Each number is 128 + 24 x the weight over its row's rms, rounded and kept within 0 to 255. Layers, rows and columns count from 0. Numbers have three digits each. The size before them is the row's rms in percent of the matrix's.

# down: layer 14 MLP down (transposed), 768x192, rms 0.0485, rows 93-221, columns 0-47
# up: layer 14 MLP up, 768x192, rms 0.0486, rows 94-221, columns 0-47
down93 099:126160100120118138170145112128083154160098165119167141136153157133111103124131142168137129143111137140126140120132166130157106084138161114160104
up94 106:102138152141142125163136140129139083121086140143155135120132118141146099126106150136096113135101151162100123122090147162138148130141102113117104
down94 106:147155123129106138134105131119118121137113139101065166116105114095081140119130095117099142126064100155119130155179108141122136111145160140088127
up95 096:145138129162136119152157121146162124072125142090123141122186189157124124129078135089122133102132125133110099066114136167105176155119149113125148
down95 097:109154144106156118159113121113149111103151140146130112082110058125128128142105138140098138098137160181140126057145123166200113148115116096065150
up96 098:075128151150155081134119129140131153121128135117080087126125158150072130083097122171106111106096117084107126112126110117126125162118167160166157
down96 095:090130169133132136102139097121114123117127116109162148176090103117121151152118125085124176126142104103115136108124166106145146119104145093148156
up97 100:087107080098124069130119121131148133118139162123194113134114150142153110163113105083136113086149155120092139083103146106184177133138098140109118
down97 095:111113136100074116113111131113115162156106100125110190093152100137096143117140119144152172097118137132130110071157118100110145108133104168115113
up98 099:127099112125108113140137089080154132132120127152134084152114117170098126134143146112155157134148126138083119192138120177068099159105146157130150
down98 101:124146151137176116098109122132144168115156122146145113099139101114111125108111174146127144142118149132140123173104139148171155101147138120081138
up99 106:110132150124152098161084120136153129149107144185129120118133118120158137117110144126091130164147145130134128134138109116129119115108117128126077
down99 098:104100113128099135132182132147118065158145121094133125161155114157081187095132117115136136107145129138141137157112151147116108169146119137147142
up100 102:093094083117151151136119132156175143096123101140141115100100134129167136146154131117148140091163124117115135131097108124079113084156104095094136
down100 103:155171171135116139123129138125074108090148089132134104137179147139145135129091108098142108135132081147150154124134145165159128131152097150147113
up101 098:117130131152077111136149140145152116124146126159143152121110083124121142125127118127103107117135170135109116096164091143161153109146109142128111
down101 097:139098192127109103122156148133087152131107143153154100177111108159136153102152139131081114103120128161148134133134144142158169146145172121158141
up102 099:178113102090146091135179159136151141114128136152154162143140086130133128109137135100114154140148129165125110141121163149091113126130078090106162
down102 103:128123074145116162138137143119103127149120142120143159126156103119090118131121141143134157121099116087100134123141126147145126145156100094137142
up103 098:134112134136150111134146138156167142143150111097134127079102115152131130115160150145139130194111151144084120115112148131155165116085125111138128
down103 102:102150089116110119158139105127133087116113145131100135182146123138115139144108142088129070098113131116182157136113160134155109138159124163171135
up104 105:154120143188160125149106112144147113164131137142129135169098122122158114092143174092117111099128107115156093097096125151116126132148100132131137
down104 102:133133130153104136110129121123113118112111127122128158132115151156074092124109122102060168142132124131136151195115131116142117124151142128108121
up105 101:135092121143123139112119128124134082136155087118160130104158170134115150105158151117124124125148155093125103069126126125153145139160095141153107
down105 098:119098120087143105120128086138118121132127161117151125112120127132109183156072124094081077148151141171134172107106130144128111134115109100098131
up106 107:118137153116144147148119128133147105110139153169131083072139096106149151125109101089123134115086096104132122165119138153174137094114111141106109
down106 112:142115109135139131113135085151099146122089092135148108162174116141124111125117140118138101149125107107100133171088127133137154129141151145131124
up107 102:133145122166159122120093093161069110175134131117134135151159162077113141121104124164125147124123168136119104145129136084136095146109092130100122
down107 098:076142115184176131143122102132083085123134146155082077144135114112129071157123094063109077135111164173151126112106107116137132123117115124129139
up108 106:156108157148127085148145123125116091125096146146095124164142095080110106123161201142066099112156148127107099110085110124140156112087127122142102
down108 106:161128144174143143102130152105105149112135144150143120143095149164145108130135149134165149151119125134141113135152118149107083116118108137100131
up109 099:122100153135110137145095153124106089138132163103147149088139114099152130122176137090137143160150093151110143119116120136112136113145122134155140
down109 102:093134102105129126109117094142123170140110168122155149131113165128091134166150107119082119131107114142129137149138127134150104122126138150133148
up110 102:121141123140146119156103118115140126120106100118080123129118122122173153085136112125112125118118120112149075126130156152157113072139115160140130
down110 094:106120144082110130136124135120118112188163147144126168136161131149085142113105152157142135130132170136129142135106138164119169120110113154154129
up111 101:173121136120171157121152137133147119157142148165068112117144143104108152151167146121121145147152147138149113096078169114128119116093133140140110
down111 096:101135086118124156148132128146111143092131145118127136139103114104138131115106127106145144102127100106129121069148110133136118164104142130145123
up112 099:136096147129144097133120163132098119143135132108156093136103147105168149107149098135094082149124150083093127157069098071173136145111110120102134
down112 100:136145136165119144126130176087144081146125112119126167157149126162122114151124152136108108134136157135134140108126106191095177171100115166117155
up113 101:138120111118152141125136082155120120127130132119159138152123150135112136102150162157125093135149142163127135163161085106097101110127100080116158
down113 102:113115117105073161109141084145153124145160150164127109147158125104108135074128170109112111157132093136164159116159135136180108137095151181117117
up114 103:123121131155104109115147133134184092137122162089114159104123143132116131156131152157142101105101099113123152127143169119119136127086153161132164
down114 104:114152113140140102104105146132145167111166158166142116144082141123208101132147089109086107116141138154130116159179100118121081122137117109122099
up115 094:170144118116145098078132098098094152123104096122152080087142141100151130082105165128109164083146161163164101145131131151133133131116122129152095
down115 095:118133182083114158117124125149144157109134155084138180102143112169104141154163096160151114114078157101099115162103091084135117142135135126072116
up116 098:131127125125138073145183114146089075160134135132091109128112108132142157140105136095155134141153118120116097138100148087104090156149118150163121
down116 094:099145124138115144171152110135125130121107119140105102141151144105113116123165146171130104120086156121141131178165090132158119113130121142115138
up117 104:099142108119119126135114131098091130083132141143117124123114128138161125141154132151135113111142127140105137132111131088089104150155131114112098
down117 098:153168133123134147141110118124139119117106122126139091152125136129124156132142132128132145109162101105116147125127122095113108134093163159142097
up118 095:130131137062110145148129168110180117158154111136154080148120106123137123081123099151150167157114129120107151108115118107169111144117168114110154
down118 097:092103096176143120137162127121129143094132147130126114145146179115163088166088186095129110203073136139121118151115140160115177135106169148160105
up119 096:100148144133137147103080126115111134138169104121135147110143142109145150116143125140143134125130147111168111133106123146114136131122135130084151
down119 089:156124162132119124115156145120153131154101115130130077109102115142102130132140152128133134129082100131092120113116141103159089140133125129173093
up120 095:116147100125116123129152149099146102104157156108173152115098136137122147125100157127168107162156149139112098103133121135137096131135114113134152
down120 102:114143072135145148104101105104134078159106147056103175148173134136124121129138165098126144139129103110100156102140133164119141138111133132093068
up121 096:131142100110150109110139103141161126130150094121147103135098125146134139131123144143156139102119189120132095149099124133137137137089138106144171
down121 099:130101097121111077127121129088110149125141131126114119135106164161125143142085139103098118133118182145133160168110083144143156122175086161154103
up122 107:110098096141099092101136126119124150139140139077135128139117102117120133168094130094123085141104105167142106150109108093142096166143085129132104
down122 112:130121146147199142096128155093089148142118147114116132125149135090131141137166126112083144105116148167123129150070143088100107091166148150117131
up123 102:126161114116121120137124146135111133067143138133138133108091118147101106135120150116135182112116093089164119126173144177089157121102092163148112
down123 094:154121132152104091127146112146110119145160131123096145139149143161153101133130140094144099157113101159100149054098097111121154142140159134116134
up124 096:140135095124105135114113124165117123122129125133163156113109159163099131112091148159119144130062146150145143124099097139086078109103160127141153
down124 090:103148114145153113113099117137169153104137141131158136153148155098138113184093103157137072146191137128145115069119103130126086132142079083088157
up125 100:163130132127118156143124142140153131126128122151108146149161086133166128158142133116147124165152121119109163112140157120115159133139148065118143
down125 105:134127160132140088173126152119104121169163142136122169100129108120075112118124128140162132116120130126104158114133100138132119103104131095120107
up126 096:128105128147126137174105165103112154120145128157110153117110094166095138133121103122146127145099174095088159128121161094098117138161121152121150
down126 103:100150116113117101099166134139075126116133130131170157084097105116139108082162157085132134116106104123122099125164118144133135142132140136167090
up127 109:138138124131143089141112054100113098145144094169107121109101151153147067084136141124152114140160149160130141109175157114113148153109154126143105
down127 112:117133136179153160118151063147105110131101154130164126070124127169129120181146141120115182160151125145125121140148082107116143162132139127133134
up128 101:160151167140093099108109089099112102081110115097114120129146158111133165078150125094136146151156150116102111111145110128098132126028158137130110
down128 098:132117131145135138126106132105172105124114143137129121139125137098132120113148144139156164121149106095151143125110139140139139164112161125150118
up129 100:103170137114098146127122119126173113087147120098123103105140097137150131099103052164134104120111124131121129128116169152100144116146123159161104
down129 102:101114108153140109187120128099125185081132140153072140165092107121119071109118133088102120073131151172124114145112149097109140139097128128164116
up130 102:119095132179130113156108100088130139092113154122113107113106141100160165131142093117164115078148155141160118147083110132155160143143085079149112
down130 097:070149165124177126134101124136132134114128146110143119138101113109140153151156123141123115141134127139116098100131120121176128113139129130126112
up131 096:085118125139121104108138114129134141125119159148155115178137117104144086139111158111115072138123126150122089139174140143143148189095140159154130
down131 101:125122089103160151146134136116097134105115121152110161127114108145162139079107151149173104104143170106146121130108104122112131149151139114132171
up132 095:153122104136087148124114122114103148117131146106120124140158095185101134119129141144140151126141122120130152129108121102109148106119106133120135
down132 093:149136087089163185136126134170110145115118078112135070124127133163174113133081144143143113145147175118140119111133111115135118107137144091093124
up133 102:116118136102115163129109152066138100097136152131135108120110127101139193103156126118076138078133157114094118103174128106108119102167133144151165
down133 093:157122123153136138120108104107197158132134163139101116136146154115168110149109095109108132125131132086085119076099172165186146127124138101098139
up134 101:107127125102147164133103099165125111119133088117103097133105135160122132159174090152133126106110124145107123113138127122150142102120116183103124
down134 104:111168170135111129144070147069115143162181089146123115114120148115148167109138151116099151137116124138122139179144122138130149113139128106088140
up135 103:153153135143157118170119126128141093107152094126119126144109139106147110165151147129105146170145126112110140128110146142163144136123115121088147
down135 102:135099160153128072144110130144140142106124106124111134155128119140157142144124162115137149157123090125121127047132114124109166160127133123082124
up136 100:123117149121109137112137120159125095122117100133117138120128103105145091126112105119062131103096139148081108103192153129125133104126123147141099
down136 102:165126066106127176138165148142104134164147108110142106130151153132125113112110130122168112150125111117139130076170148096146152108119079083124145
up137 109:136130144062143141104132104173173111136133094118132125106116137131120094080110172142140137164110105118105128145154148123154139119104111162163131
down137 108:144167162165135129117090155128120104091166099121194127121122133124079131100121162125098111134141163104133138123126130141114156101119124127105143
up138 103:139156121138158119111096148170120129115132146115126120154127110175120129123108146178133142157113102110167116125143099116147186149137104115143123
down138 099:140126135133144117186115120114123141110134117144172095122154138085067108135127119095123150179154128130106168169106158108124057095140125158114151
up139 096:157102146107130097142152153135112129126122123114156089122127129114124169093135140145106153147155087134134057120148125149114137127090112122101105
down139 095:159174144154115149117107129089126126136117101090124114110187147095078173100114131110120135137140176154114187170124165168190144119139129153170109
up140 102:126131109060115147139131140089127104109152154160139134165160107144134117128106162096121140110112102143129137164087140150135121155081092186113167
down140 109:147123152139143129121109166180091112181138104125119098122129162141140100152136168169154110128131122120119087124151149085131099137117189139118147
up141 100:153126097125123131131083123111131143082086131123159164141179148094139157113124147168081152119138112139145153141079104155094125104132131135098100
down141 097:145124113161104101107115135067116098129143128104113176172104133141127119109061149119121093165145124092118131102157131090137138113172136123165127
up142 099:183109142132116113138112102124099145097115094143134104151133149172110104120124128077142142115145113175119081110115130122110131162146096118121059
down142 103:122176142151134153116100111116131091147142138112096110139121162157126128075103088107113147137110123130108157122150126122167154079073136078147142
up143 100:143160117107068119112136106117150132134158109148148167113106146159136061129175109153134142105124161120152157106113173116113131138152143126140095
down143 100:110119117115120116155090164159116116118150138141112208106150136095118141119124114131128132147130184124115149079140114087123139137159141099153160
up144 101:102144124127162151140120121094117117119114120176132125119137168153116148135174151147131152105139110139093144127096140162104162133076111100108093
down144 107:148148170086143116125130169113100174083116163085118124139072135112128110167145137122089091133151128108118161145132129094166132120124075109071173
up145 095:081134134156174153116121118135078123189136132138120089136110141092121114187142118132147119128117183110141117108127120144145163150124098129104126
down145 099:179109128127155080154131125097111141159128108127128169098156125140168076161132111161152124168133158131136147111124115094153142122156129122145145
up146 098:112155155177126106128090164098156154087126117157138104151130149111178132147143116148153154142127101121108102131090110124121103142104082111115107
down146 103:106100110173110134102152180130117111128146145122113135143140125113099138139102124170147112100159062131167103136109102116097133150134120096125134
up147 102:114125124070168130130133111168105110121134144093151129133112126147133147142161089111111168136099125123164113150121191178110118158117127163144135
down147 097:117148126165099181125159169128163089136120196138127080132158160121178120104142109160139147144195124110124156107114114128159145125139142165147116
up148 095:094142115115119121124106127144113142110132149116124113173130130137130134158120106118142097125137102158120136119135140149125167125089141082104148
down148 096:142174160112116123141143110140128135141140163128155148118095116112118132132137127149125189147096140137160123177148119118111112135140144105145117
up149 105:072136114100148131083145136096094104139114109144109120104116128138154104137116073142134138105157131157170118139144156141141121149121112138162139
down149 102:133099092114148141089149142107137159128094118131120138164129128098094134135141150133095148139139126127129117203121143108142168135090146079147085
up150 106:125167170079164086123131112139113135102081126112099113147133139141129123128106153124090126185147163153109147136145145139076113156184102134125127
down150 110:178144111147145133113159110100122144142117144132106110127086126127134126149178126138135109108141157148166078127170126155143168090129113119104137
up151 097:138131115093175135135116150141116111107136138124107129101137110149126135174125147140078145101128133141158120116118115127105119147141129172134134
down151 106:153151121145121099074106125154132125159175165159139137124082166114100109148133142126144156152142149138177165130138090085104105107158109126149126
up152 103:198145147139150121140139129131133157150100112124149140164112083110149163094171148138124098105153113173106145137130137108118148141116146192135127
down152 103:095106119164104136127138072111138130170117111149122146146196082147103144108151151099124154141142132131160138165129186142139131141139132133166154
up153 091:165112094144136121129100162158100143113144141183107141146086149114160154135137153136111152129108151116134137110145135137069143124125128117122145
down153 089:136140151120094120137164137101116133115081137096149124112173105153113160122109116177164095156157120121123142115120151149128138125161125107117074
up154 099:173113089123114126098135109098133122108122144121104146085134091138076125134087101125114142118103100140171161105138130077121133135110131101188097
down154 099:098145126095159124138145074104108104147114114158129158108168128159150144128122111171151116130111129108145141129161142108164121156096132091152157
up155 100:147114167110167141096128140143181108165127145100160126132099104102081179126128141138112146105150112132103106088126094147125108177145112089123115
down155 096:101123131096142116151130186119143130151105101082099147134152156119113091146116146116154137136124115107142148146160096111105119129154123139127134
up156 101:097093061155090092107143121137106107129118105065131123141135151127172134109115132127109112112149151176158113121123122078111116171102137112084126
down156 101:125089105120156101168154165132121158147132142131143124152143152140094116122162134144119138126145136111153158135129154125117114089160152153170082
up157 101:159179131115120163122168117132104146120148135089111114102135106131129152140185123131112091129136084138118132130094150147159128144101138163116123
down157 095:162140130117141122153137077083119084119089102082101111120106148146164103136138146164164150133162176140162131097127133140155120163119118102135136
up158 093:119135114123131124143135123120160169098128133111128130166111131129128151128113128133117164107105137106140147091159141122119108124120127170096111
down158 095:165126167180122075155119131128132051108112155136150119109152121111088113122139103103168153140119090128101148126081113159100163142137136128127138
up159 098:118133132117097125122099127095159165090106104093118145134118159169124157156133136119156093107132129127142148141114129194106066119136100140151109
down159 093:078087127159146137183129123126165129123182092121125160100136142141130099149121126158124124115149132112113101174114093130163133155122153108132125
up160 100:156134151120100132136113141121113091111125154132132106127112123121146168155117153092142096073126139172140168134141089164159137119131152080108115
down160 104:075156109110120118115135117122129129132092079090140117090144158133148127161152119133103150102192154099127116100133126150125095124098161142125124
up161 099:128137102107082156169138141163109127140143082144118093143111126146098133094112108184100144135129121120135160161137111150143138139146145091114151
down161 100:099112129161151089127143147145143109167155114147138127102132091143126109101100136166133135124111177117120138154120150102119153111126098105092138
up162 099:151134157120136120167103159133136124141130176147117147135074136107154142137106142124151118158108116149131110119124111148116136140129130125140153
down162 100:101101088128095159088113082121101163136144128115117119175155128110140088117170146098116147129143168118125103085133153135157120088095148127130129
up163 098:090139127161142111145147124125103135133130151193138133124121159110128127086143140147111135157141135145108122133130157161124124077104078119131138
down163 098:136167102101100156127129151139113107108166095115115142164127110116096132115117138161138145130126135075070121167129122116146102110097105137091123
up164 097:098168157143101119136110176098143117132153190120123124102119124094094150118111135166148160080130092120154162136144102138126123126104118124100104
down164 102:163149128131145138106109117139121124111163168111136121106138113128170135108123096111143167130100167124111138098183155128122151116124101128155184
up165 092:167129113150096106115122118120166107172129144118091104125077140112152118088131107092127139148119143123147120122126123155158144126142118103139118
down165 097:142133106098111143162107137118096153105128085154137112180130077094107115145100135143145108117141152147123160084136130154095107111128124182115150
up166 101:158158123146108138107149125112124149134089127140123161100122128155126126109129100091103139141123132167104115107129144104158135150133101091189179
down166 102:152091145117100121143091134142106141160200123114140140161140106131147157107142121115124135131111107146126192152126132110069129130108127130099143
up167 098:128137152097130112118107146179150148154156113094163141082059148138150141154079147134090161136099107135144121148142129113150139129117110159167120
down167 099:080128137109092151141109171095112139108135148136159136147107093122122143143102128109137134100190126168113073065094143128142134081128098144142139
up168 105:148136152101142123121129132161153151133135101125115094126104111094123126115130081092119123134112124150084146139153113128134089160124153046079130
down168 102:120125089151110138122129167137119112149194144128107111124092161136128139123101128124114109086131185083123145141122120145090128135104075140111108
up169 098:154121144143108151099143131120094162144174124074099111120132133152160163089130095158129130148116153091137094128090121122134156113123093126104124
down169 105:126128097157078157135100146112117132139108117122140119152119086130110140163132125079119136140127141135122127158124117148095184112127144149133139
up170 100:144139122126143128119113092149162098118135154149124084094071124148137170160147152125149139149098146120167164102145131082130142125112046122120144
down170 092:126131118145106147137154129145116106129132118113175108086100155099113128122144151139108110092169138129125164107119090138125143128124117144112141
up171 099:123061103098095096132095171107134103165154162111136139133124135146128151133103124138129151126120181134121121131109121102082173139114150114154100
down171 102:171119129117127132140182123146124108131102107092105147107125133135139126164147098109111126113155143141150133076155117146136142113176136199121121
up172 095:151110147105146141150140138077096143140116124147118113136115124099110151148100140172106099152165162100121146111150179163081121106132126113134127
down172 087:119132117101114169126121112118158140143129133154121142124117119109139129173101184143145103138122101127122154101113133111096113137143165156166136
up173 108:110133117096099162115115117138157140140124106154141130093113137118142161100152105132120149112121145138090160124113152091105096107143137133142121
down173 111:150123110128105134069142111110125154161130166083160142136134139144155148160127169096145096154138088124130148129120100123144157126169130155108104
up174 107:136137129101133144078129149126146131138127154127160098124146118131134136160136114075135150085122150135156147130156102111192181136094107150103165
down174 109:128152096126097105117124110122119123130147135146134108150099132145172147128174130118148143143110112122119152130139118139130136166120111094134149
up175 090:124103140120134124118147155154178124101185188165173133112110179177158101123143119172140166088124149121156097119122095123174122141139100130125155
down175 093:103134145143139140125142085140097109138126067131118101143142145097116120106111131090125138114118122144095140109138100142173134097137118164129137
up176 100:137100128107130115090119095128125107097136131122160123151139139123102116128144132112143153156121087147088120129131128110086191121143094143150114
down176 095:129141134110102131169111143122175133145138137158072105126173159149150144160124100113119122095144128133156145154103135130161105116137108128101132
up177 089:155114176083132116149122123152101153131136139092130122113121150133111154160131118142144101112110145165098126137118147125119163174118128125178157
down177 095:136086136164106148174138140132176110129127090142110131145159136112175139141134092125133090103135153102150088159119149177138135118128116127135147
up178 099:104098114095076128136127146166116123089137072130140115141170141133117150124116148157121129133122121143120098136134139104158158130105122153142123
down178 102:115131165175116099115133122097128103167132168112152092137110144103170108097110121106168142143133106142125118130125116096097120174141116109132145
up179 107:082146131141102124142142147129124105147068140140111138132151152151126153198107187151110098143108134183141106135108151122116102136137115127103137
down179 108:133126112127122094133142151155073153107140129167145114108095095125125054138121112104083123126144158178136094099125136136137151121124147146135155
up180 101:125112169165147114108097096121120151142120126148135108120094158133137127084125124128140145106109138091194138160154094134115187123130142131148145
down180 096:097141114122167137142153165123133121156130103103071143144125097088120123150135141147151123104122148111088117118136133163114121127074157068147106
up181 095:170116145142148138102107121135127132176102116100095110152126112097143150127147115121175129160134130096117157062128153137116120108115099133112096
down181 082:114140130119133145180122136114134129140133150078122122162136106140130157123138113133148123097094100129089147052153138111099152105113153117110157
up182 103:156172121093149102135136145137149153142112079154143111129134137141118123128148118100125136140120133084134143117067141125084130127143122118109201
down182 109:102161096132169145086144137094116139154144149109080122131091145143073139139152132133098133107137168140106142128128132142131125103161174115105157
up183 109:094145155152102098102122162096120157140173144132098161145117137156183081103124095125118130145134115113087164166114120185104127115142114097159147
down183 102:131172137121103111148166156118085095140114108126161106148134099161121158119143158099129122145130081150106075103103164133164127143124142127126136
up184 102:105102150149116125191162072132119134134128110083120137125140139121100147126134144148111065161116125150117126105133143181127158134187141110120101
down184 097:146155158127149102132090105134113163123159163158132126137163117100102109145116150152100127114140136161171162138114081124133130129133156165155112
up185 091:117136136126106122124165115119119149120118096116165146133106088142114142124126119059110139138080159125158120151176168137134139132114127156142114
down185 088:108087132159151134134155123163165103091131129148155160089129160141133162150115162115142147104148084124139126063137101102126132131144128151164114
up186 100:136126187143133143131132128144148116122118097106125124169127144120179089086163175143117107161132141093128127128160136141147138189095107141109101
down186 101:180115114094131170098135124103125149134149139082140160145131144163128141122125102161152143157160157091108114126139111144097109109128143132108079
up187 101:103106097099133108097176164118112121154129114080131113159116127159143136123117112089109095127153112143161141148127124151168131101126070138167139
down187 096:139141089140136156146155122125120139137104154117127136134123118148105113141163115134095106126119127112102140109098100130133140114138107153164121
up188 099:124150152173119161103093140116159144144169118118124165134125144109118145109117147122150131144121130122088114135135106080122167139154132100144149
down188 096:067139144144118120128138158170118144129143114159113085119123150135104100121144139163109136152104098108118128120101103146074136124100118125154143
up189 101:108131137108119119130160085144119113143134130141125117147124143140152129178091171102125125117132165112087193167114137092122157143113133144099141
down189 099:107105137166133101080097110106152115122123118159141122128136161090115164107097103098152128136155178084118154126117112151156105146138127182106107
up190 096:105114142115126151153124116110137104148119114127128109146105159154121148165120082160111133143114133108135143147111150150101100112169105155134116
down190 095:173125107103124089123120123158163128122127140142097120130132131117152154114107153132156110111132173133127173115097160150104100135118074105120136
up191 110:155134136124171116096134119105151138138187125090141114143136147119143086136164125140136092092131125158114161083137107132099155159158117100111133
down191 103:141107125162138116114126117113164112185103160138115176121112114122138107139158155080116105154126119153131121146150090120088149103113133138135121
up192 109:118077116096105124121129093127090166156150194133145110114128147120109147141085189142115118132138126172138144144138169130121160125086136117095108
down192 118:122129143149124103165110114125145167144120086122161108164109147112136120102092097198131136144131127118087143138129144163140148168169096165156123
up193 097:117129133158146115144126088149145111080131137151118124090130110121182063152092132081155147139121123146144131137134120112124148138144139116167150
down193 100:139153168110113150097116148130092158125138134137069129088108129118155135110103145127116116114116116151112164140137104128099140083144154136108100
up194 102:126124138065096092142150129103165093137105139142130138121128096138180150109119128137132141162141109131127165156177086139131101111138142153145157
down194 102:129104123210172138130114147162068108102117096126146097120119143123129075133147128131103182120089126127117127184112139100117101118115111122139114
up195 108:152100113165094164108099149122118133146145149132138120100131122131114085119121156128134159161131140121127191123121089100133170124119125125114149
down195 107:150148108125152120126131146151157135124153147127099136108100157130131089162157092176085135127132162124146131082117114112167111123107109114129172
up196 104:117098143109154128129113071092157163141150123114128165116159138125143134079160070146082115128134121112133125146120121120112078130109169142134138
down196 104:142103151149126131139155158121150091113135137148123124112131175105153117140086135120109094130068130187113139145092169136101106131115132126156140
up197 096:109142206143138182119113152159119095145127117119112101141148157106131121101097140126123076157121108123147118168114106144101182144153100129150148
down197 096:134127107097142117140152109131114136041148108095129115164165126095143164147106073138134130087135125144167120131151118104127133123146124123135110
up198 107:133102114131125139101106130144164129126132097132108139127103160182118141179132146166126094148142134166127097148147098118118115104090149136107125
down198 104:110148149115102132096157120077080143115076099160124122074118120147133125114156111107106121107145119093116118143082129136141155118139131115153096
up199 097:131134131110111119135124115090096132185134122133133126098140166140128134171118122148140127117121165141143114154129136160088116146121150126124110
down199 097:151155132102129095131118149132124137107109127150182141160135151105125128146108145106091135090101135167117121202143127122172119137127088106117153
up200 094:117133109111146114120129160154123118121119122118122170160094128123135161086146146155106148142103084131126145098146131121146124143204130141158137
down200 099:117104161091115119143111091118109097128136115109152118116131125173110112136145065144103119120144140156127129169096132117079097121137148125125114
up201 100:076165141138147104128148092124124121127158130107129128160167111136140113134163105153120152152133116128097140174115154118132150104159093163140119
down201 097:159089135165109120127139113120162113172125173158127110131121126080103117165104086150112142155120130153101151168120111145099121142116129126107110
up202 091:110155133135152122123123092141140132119129118170146132141100185125141103096152098111106114143129147158148093107129108130151139104141105145144125
down202 093:120129146113096128106105123137154121104130117172105146090170108159123133152104153127141152131121119106108127039136162089133150143101146100107121
up203 097:120129158145106156120118103131096138113130090102143149133113094120132142121091115110102110188100161155135128152123132138109119152148119129116122
down203 100:112192109088132084107142111098090123136101095159146096155110158134126137084139146152168137116181114133149100099156107164136163110123167172138125
up204 106:155084154151141158097109119157131097133088117152126137095119106099167117160149143112192174159154098092158153114142103145137121141126158136116163
down204 100:100143147152122156122114118154137120164144092078108164139117121171122138167156122120157139164132109101115117130105128088111099147113138145133116
up205 098:180107138144129159122115139159137120099126151154142120151148127162144123130108135146122156131143161162099091149088094135142123087112143126179112
down205 101:096090140075145090147125113131144154127126150178121117131096147096123105123112116111188139115159096089123152113168144142146131080118111086123122
up206 097:141100134134157156100136081088159147132104140150094130147089147124096115116113152104137094139092112122092159133109159131139196089188120124149140
down206 096:128131166128118109125113127109134109103130141159173134142144101131117106078121150153157138136124137147168152150104113113151139119105162159099118
up207 098:144113136111090090113143126118158133104092154131120132126142159113134139101102157120174128126139119089111139089133120139135138158153136133093132
down207 096:165106135100151144167155096158139077104099108142108102137158133152200087132142192134166114123127136071117144078124152160136151131137087111114123
up208 097:142105103154144104081125148160129128112132111159125089112115187123154178151152147156136120171101153101125097126101104120124100125129113133080155
down208 098:131109160114113124090132132109142112143138135117105171167119108132111147092133119140113080102148134140090118137084155158195139164132122159137091
up209 104:117150116159098114144088114118151129095123094147122143151160147135149184137147129126084145123114086106138162147098106141129109146121112123127128
down209 110:110152138103139160148151129093119119130101158115107178155114110107126119176115145134164107115174155154128107160137144121127113105089096145125132
up210 107:151149116128113116108130115110087093158141134109118133152110101142167153140148133144069119126128098114159099135122111133097176128116187177130127
down210 096:122143165078082129137091117146144123083153120131127128119161086134126087133162117118135133129132113133154148226116143096123152146132091090150121
up211 105:123095159115140158124124136107188159149151146130116130075134182151117110113126117144144119094132154149093122121124139095106104154078139112127134
down211 099:120150146141091133115129119134078095117137160092118144195119108129189104077124132100136127129148111089099091120088096110115145110130137135167117
up212 092:115154137114143078154108191158122127133191174182114109129134116163136100134185111090107168150096109074092111171141113104108123130133129094101133
down212 091:121158114125144163104136096140117111182157140116091146152109096085138106108121097137124142185154155132112106108174110130180134126133116097169122
up213 099:115107130120118165093130101126192149115106147163134102133140128121115169102122114124114138109102134144134068162119122145141143092085151128090104
down213 101:137135149104120138129130130125127121169139112144168150155157123142154159121111098149120080148139104102167106150124122093171120127154108119110142
up214 108:110141154123151095092108175096124116142145131118132120099151139093111137150151120120139101109166170125081107112127141159109118124135164131123074
down214 091:082106118110149162130116115132173146120138144141132150136082133142119104136160130101099147116155131114128144146169129107112131140094133130097124
up215 101:112123128109137111136108151137148138115085087122103104121107143124158098109143158155108122139141075147138162159159116111113147123143138123106128
down215 103:138149121168115140133132119093139109113126144152133072115184157122137137137131059140191124115159118138152128099051132129125126167118109129152155
up216 103:119110139103099146127156163111128136127105163118150117135159130100119127136122182160129100086148129155118076140137107108113153103122100094146138
down216 102:109122108167141143128144155124125121149086094147145130089135103151099165093111089143119138159097127096094142174110144152119115148187181104124171
up217 101:130160139174135087127132075133128137160079147130150114094186126174155122161147124117103113107093118098142117113156143122083149155129123065115135
down217 102:121146106131180092160164143114137107115139140103166146127122175085137136084102132148149133109134149106152119115128143112109142168128147164083148
up218 097:135118116119113109073138133115170139151134100108149115166149167139122129141176137133111120147119109125138084085113078124095112127161178168138152
down218 099:145106122131147130115136157124070116133157134123094119135069095124091169142152152144113119161169113133136163133157137130104163139144141095108135
up219 101:124109119167158134160095118111155080129110122147144158107098149140127126110101139116155098098108119116106130100136140119082164164109106094160187
down219 098:107087149148134136162139145173111163177149113149132175147126098167088110150108191139139142135151118172136122096119120104087161140155133124135103
up220 099:101153176108122108140113093070145133101117157098139129123151148121139105098134142116132126077134120157119139119133153116135171095113176134159112
down220 100:096168155139149109096148158176129105152162156128095103130088099101129140156123136120151187146100124139124137126101138112119077163128128121089129
up221 095:102147122091128133117100157141115136117140117130096130126151108129142093131107111111106161078117108137146145145153127142125183143123131169134136
down221 091:123127112150128120140147090116108096171092128133127102168122118113131164065117153118101112101106093145115116108115155131105091088075145141147169